python train.py --n_layer=16 --d_model=256 --n_head=2 --n_kv_head=2 --head_dim=128 --d_mlp=1024 --vocab_size=8192 --activation="tanh_gelu" --norm="layernorm" --norm_place="pre" --norm_eps=1e-06 --positions="learned" --qk_norm=false --attn_scale=0.0884 --bias="all" --tie_embeddings=true --parallel_block=false --init="uniform" --init_std_qkv=0.0287 --init_std_o=0.00507 --init_std_up=0.0287 --init_std_down=0.00253 --optimizer="soap_variant" --lr=0.00898 --lr_mult_qkv=0.5 --beta1=0.95 --beta2=0.99 --lr_head=0.0122 --grad_clip=0.5 --warmup_steps=200 --schedule="wsd" --decay_fraction=0.905 --decay_shape="pow" --final_lr_fraction=0.0 --batch_tokens=262144 --seq_len=1024 --doc_mask=false --train_tokens=729200000 --steps=2782 --dataset="wikipedia_en"
Each number is 128 + 32 x the weight over its row's rms, rounded and kept within 0 to 255. Layers, rows and columns count from 0. The size above them is the row's rms in percent of the matrix's.

# layer 6 attention key, 256x256, rms 0.0991, rows 214-255, columns 192-255
size [107 100  96  96 101  90  99 104 106 101 111 107 100  99  98 100 112  93 108 103 103 103  98 115 104 104  93  98 106 108 103  91  97 103 100  95  96  95 102  97 103 107]
[[ 83 114 121 152 189 113 168 180  94 137 138  80 129 151 120 155 121 120 170 103 104 110 171 141 136  95 141 146 144  51 208 174 175 169 207  91 131 169  95 123 159 125  69 123 156 105 123 121 123 121 122 127  69 111 153 168 115 160 129 134  88 120 134 174]
 [ 99  94 176  96 103 179 132 166 138 161 129 150 107 103 107 163 112 131 129 101 180 153 138 123  39 121 122 126 124 131 168 139 160 137 146 129 140  96 147 133 124 132 120 118  76 181 127 118  91 144 111 110  90  92  36  91 109 110 174 104  90  90 131 136]
 [155  87 170  93 159  93 102 115 133 148  64 159  70 131 129  89 126 166 152 100 128 118 110  93  82 148 134 103 173 107  42 100 142 131 169  90 175 204 147 137  99 142 178 137 126 154 148  77 186 113 134 167 153 138 126 186 138 122 177 174 122 165 188 168]
 [ 64 171  89 183  71 166 147 111 125 153 158  92 132 114 172 107  79  92 115 113 101 122  97 143 153 153 141 129 141 165 134  81 128 117 125 105 134 149  59 134  94  92 127 131 156 161 167 138 158 140 101 146  89 142 187 145 180  96  84 138 193 109 124 105]
 [123 101 122 139 104 155 167  68 145 138 135 144 161  98 132  37  75 170 120 168 107 174  81 160 126 113  94 133  61 178 141 147 108 161 128 162 135  74 113 133 153  93 101 118 117 158  99 129 108 104  55 154  95 133 151 181 158 154 175 119 166 184 153  93]
 [145 129 193 163 112 147 115 101 122 216  98 139 117 114  99 180 124 150 128 135 142 136  97 109  72 105 107 136 162 146 122 115  93  93 128  88  97 184  88 104 139 145 140 138 145 183 106  63 135 114  76  80 137 157 122  78  56  73 160 167 119  79 122 155]
 [109 179 161 124 156 180 165  89 116 119 162  99 164 144 105 121 152 137 115 158  91 130  96 115 104 107 193 111 107 174 171 126 134  94  86 143  99 117 148 119 109 105  79 118  93 135  93 162 162 122  35 108 141 106 136 126 136 167  92 158 204  26 160 139]
 [177 153 104   0 159 122  94 111 134 164  85 114 159 158 102 121 133 108 175  90 123 107 166 114 118 138 108 111 127  84 163 130 162 108  82 103 172 129 187 153 146 136 207 146 128 149 130  65 199 110 102 119 145 138 131 151 150 110 137 162 141  79 137  89]
 [175 143 103 163 119 137 147 126 206 171 120  76 141 198 133 117 150 176  80  41 108 127 107 142 162 170  67 178 141 123 108 130 115 139 101 156 135 143 143 119 116 144 152 149 122  84 133 125 136 174 140 210  82 160  97 158 160 139 130  92 117 172  54 115]
 [153 132 110 128 136  72 107 130 112 156 181 101 133 125  90 134 131 109 122 138 100 138 102 152 184 133 138 120 128 146 188 184  55 124 133 123 130 140 158 177 114 116 122 148  75 100 129 154 137 212 100 126 159 209 140 156 144 160 100 183 102 115 141 127]
 [121 101 130 123 122 147 127  88  86  77 132 119 127 109 130 169 145 144 176 211 135 124 104 169 132 142 118 112 127 172  57 153 138 164 119 167  97 114 158 135  77 177 118 134 157  90 111 113  61 113 154  28  96 165 143 124  67 115 108 133 138 165  99  96]
 [155 190  90 198 100 117  88 139 137  94 119 167 117 105 167  96 133 129 147 101  76 145 155 131 216 147 120 132 133 206 141  99 111 158  91 104 151 151 148 137 111 142 104 149  77 202  82 106 175 148 109 157 145  91  73 116 104 146 131 111 156 183 129 143]
 [107 149 132 111 118 106  91 156 142 115 125 161  76 170 143 121 126 111 122 125 126 134 122 120 118 122 147  84 217  96 123 101 146 210 120 121 155 159  99 165 148 155 167 104 143 110 164  79 106 185 107 149 161 145 134 191 140 108 148 162 142 113 112 101]
 [118 138 119 142 147 151 118 137 155 191  68 100 138 108 119 146 186 160  77  22  95 122 178 114 100 182 124 128 186  32  89 143 122 157 105 108 154 124 150 132 139 113 104 131 141 114 133 100 129 123 126 167 128 124 149 100 128 118 153 104 130  69 149 130]
 [120 107 139 121 157 103 136 191  87 135 164 140 108 139  84  81 126 142 201 141  64 102  89 107 127 207 147 129 158 118 107 158 138 164 128 133  60  66 158  82  91  77  86  71 137 121 100  87 106 115 136 109 110 118 158 110 111 117 145 154 156 194 138 138]
 [171 125 129 152 100  89  94 119 117 134 101 126 108 102 165 149 129  98 140 134 144  65 103  86 102 163  46 162 102 135 116 120 164  87 146 114 169 119 184  84 183 117 123 107 144 137 120  89 100 108 129  88 141 174 123 128 138 121 102 135 137 118 118 164]
 [155 135  55 129 119  92 120 155 121 116 138 157  75 126 109 112 115  75  90 112 170 146 121  75 110 105 158 127 168 165  64 136  31  58 129 151 127 195 181 145 155 133 199  94 125 123 120  98 160 105 151 131 139  99 199  96  90 146 130 164 119 125 152 127]
 [ 92 156 123  98 132 202  72 134 110 144 117 124 134 141 184 163 199 150 118 152 205 141 153 136 121 110 166 159 166 172 157  88 137 104 135 125 144  83 194 111 129  95  79 112 131 164 107 117  53  82 130 163 140 154 115 204 120 152 122 153 138 116 156 101]
 [ 77 121 138 164 130 116 175 154  90 128 117 136 162 152 152 145 117 169 114 181  88 189 171 114 127 153 161 114 152 123 184 134 163 164 140 107 104  94 219  86 138 188 118  73  78 143 116 114 101 130  80 153  55 143  92 171 107 119 112 123 125  92  65 154]
 [144 156 126  98  75 104 128  79  56 128 149 124 114 104 129 129 119  50 147  87 113 100  85 159 137  83  97 166 142 127 128  76 159 159 160 138 132 129  59 104  98 102 134  99 129  95 157 152 177 118 146 128  92 129 131 175 135 165 108  89 104 112 130 180]
 [ 89  94 125  99 127  92 190  94 113 109  74 186 196 148 111 182 130  83 138 138 161 143  86 156 117 144 151 131 155 219 129 177 123 166 171 125 120 143 155  90 153  83  99 153  83 116 104 133  72  98 151 131 116 133  93 200 143 143 160  97 109 122 132 105]
 [105 122  94 161 148 105 153 157 138  92  78 123 101 145 124 144 159 166 119 210 119 114 131 129  60  76 120 130 155 160 168 126 175 136 114 134  90 103  70 108  87 140 161 104  67 107  94  85  99 134 154  86 102 201 178 179 134  92 122 178 140 137 113 131]
 [165 141 161 141  94 143 153 121 110 151  53 146 129 159 154  74  72 176 147 137 136 146  81 172 166 165  98 134 165 133  86 111 127  77 147 108  89  91 130 110 157 135  83 128 161 122  96 149 165 149  86 128  88 131 107 166 141 104 171 166 175  95 129 177]
 [ 76  85 158 153 121 140 185 109 132 131 108 143  69 127 150  77 142 142 112  97 146 143  98 123 122  97  91 179 126 115 146 150 142  94 165 146 142 127 129 159 130 136 176 176 140 170 141 135  94  74 116 134  78 109  87 125 136 152 130  87 145 156 143  51]
 [167 141 152  94 165 141 182 141 153 134 118 187 138 155 104 122 110 165 155 148  96 120 115 140  28 155 115  87 179 153 113  96 148  62 117  97 114  96 105 162  73 169 222  93 116 170 104 135  95 164 204 105 184  64 143  95 132 111 124 199 146  94 151 114]
 [ 95 143 116 150 138 176 144 132 104 150 143 158 145 118  85 126 154 138 115 158 109  70 121 170 117 160  78 136 105 114 160 140 171  86 144 131 137 158 127 137 156  92 186 145 115 171  43  68 167 168 188 131 175 124 201 212 169 134 166 169 102 136 111 188]
 [121 114 123  93 178  95 125  95 114 122 134  59 137 159  81 119 130 139 153 167 144 137 128 135 137 145  95 100 117 166 130 173 101 179  89 132 122 157  91  73 140 103 119 154 130 118 104 173 177 195  76 131 112 142 158 107 120 143 112 110 120  97 130  58]
 [114 145 151 166 185 142 157 171 117  86 176 154 118  98 163 133  99 153 132 144 127 115  89 123  59 158 110 119 142  95 156 115 135 141 162 141 166 182  97  87 186 123 150 149 149 179 195 152 128  79 145 154 159 124  77 123 130 128  81  72 127 124 164 127]
 [148  76 183 168 119 126 130 151 204 133 124 120  95 128 156  82  66 144 121 118 137 125 146 158 116  90 141 152 145  70 131 192  82 141  99 178 183 144  51 150 160 113 114 122 162 115 129  76 144  81 141 142 172 101 113 168  92 127 110 159 126  64 105 147]
 [ 96 149 129 163 154 174  92 173  99 105 174 104 104 123 141  99 180 108 109 118 122 140 147 126 165 123 139 148 118 105 134 123 129  91 181 152 181  82 148 157 127 114 105  96 122 134 138 121 159 115 161  75 130 108 157 109 106 121 147  97 114  63 110 124]
 [113 141 161 184 108 122 153 167 113 213 144 141  88  68 113 144 152  83 157  93 114 126 205  72  97 131 119 145 123 125 155  88 136  75 172 114 161 190 137 115 149 152 134 100 120 100 118 131 148 111  76 178 148  90  76 115 110 137  99  96 146 117 128 171]
 [198  93 160 110 117 118 110 195 102 148 116  70  65  90  71 170  63 138 132 139 113 138 107 144  95 129  78  79 106 154  97 164 147 140 116 210  75 178 132 148 191 128 153 100 115 130  52  95  97 119 147 136 142  98 115 137 134 110 111 150 157 153 165 142]
 [157 149 131  85 149 161  98 149  93 123 170 160 119  99  41 128 136  84 166 138 148 139 156 102 146 115 145  72 131 103 154  94 148 141 125 121  49 183 138 123  99 130 145 131  82 100  73 192 142  74 118  76 126 180 148 161 145 107 128 126 177 133 101 134]
 [149 116 120 162 143 146 119 115  92 110 115 122 152 109 146 173 128 107 200 128 174  88 114 231  69 178 144 170 177 163  68 162 141  93  98 156 140 146 149 146 134 152 129 138  85 130 115 127 123 124  73 112 146 103 139 147 132 164 102 140  90 126 149 125]
 [144 121 123 118 110 112 121 166 173  86 181 107 139 117 194 103 110 115 131 140  87 115 159 146 112  75  98 121  80  80 113 138 156 101 131  89 176 113 130  37 166  89 100 153  93 115  85 163 125 106 124 161 118 118 127 172 190 150 137 105 126 142  79 142]
 [119 119 122 133 169 116 122 128  72 145 178  89 123 135 145 164 160 168 111 170  96  95 124 142  98 145 100  87  99 135 173 152  61  72 131 118  86 173 159 166 152 120 144 148  70 109 130 103 124  81  74  77 135 157 144  50 118 113  99  89 148 134 107 110]
 [ 83 165  92 137  83 158 110 185 103  97 145  94 196 160 160 121 180 135 136 168 145 122 156  91 160  65 133 188 201 121 186 119 152 150 161 122 115 171 149 128  94 107 128 160 102 131 162 170 167 129 180 131 104 120 119 109 157 131 142 155 156 112  83 132]
 [128 128 123 152 115 133 122 153 148 182 122 118 133  82 128 100 185  89 155 160 121  55 112 185 122 179 166 106  29 135 100 121  81 121 104 116 145 117 197 129 191 146  68 128  96 132 100 127 135  70 120 136 105 165 149 100 146 105 121 103 136 105 152  80]
 [ 59 139 132 105 184 144 128 130 152 127  61 203  98 106 166  78 157 162 182  74 135 111 152 145  91 111 113 104 151 124 167  86  63 168 119 137  90 129 127 113  97 137  59 120 133  89 122  78  98 132 153 107 103 105 145 161 147  82 105 139 125  84 105 106]
 [127  98 168 131 177 149 175 154 182 137 204 124  86 102 158 113 141 115 121 121 154 144 140 119  82 149 120 157 166 116 100  74 173 119 147 162 136 163 181 114 132 104 201 105 167 154 136 168 154 133  43 117  59  81 125 132 195 148 191 119 105 101 175 157]
 [121 138 111 181  81 124 153 140 127 177 163  96 148 134 111 107 154 117  83 173 128 152 108 115 147 141  92  94 162 137  96 158 121 154 143 100 123 165 105  80 107 113 107 112 118 117 137 122 157 107 134 179 113 157 136  85  85 188  74  85 122 116 105  99]
 [125 183 126 107 144 137 130 186 174 128  91 129 163 152 122 187 136 116 130 127 133 123 170 107 105 142  74 164 122 119 108 181 157 179  85  87 113  94 182  53 157 148  99 154 143  80 104 108 132  73 139 163 126 149 189 124  83  95  67 153 114  70 115  83]]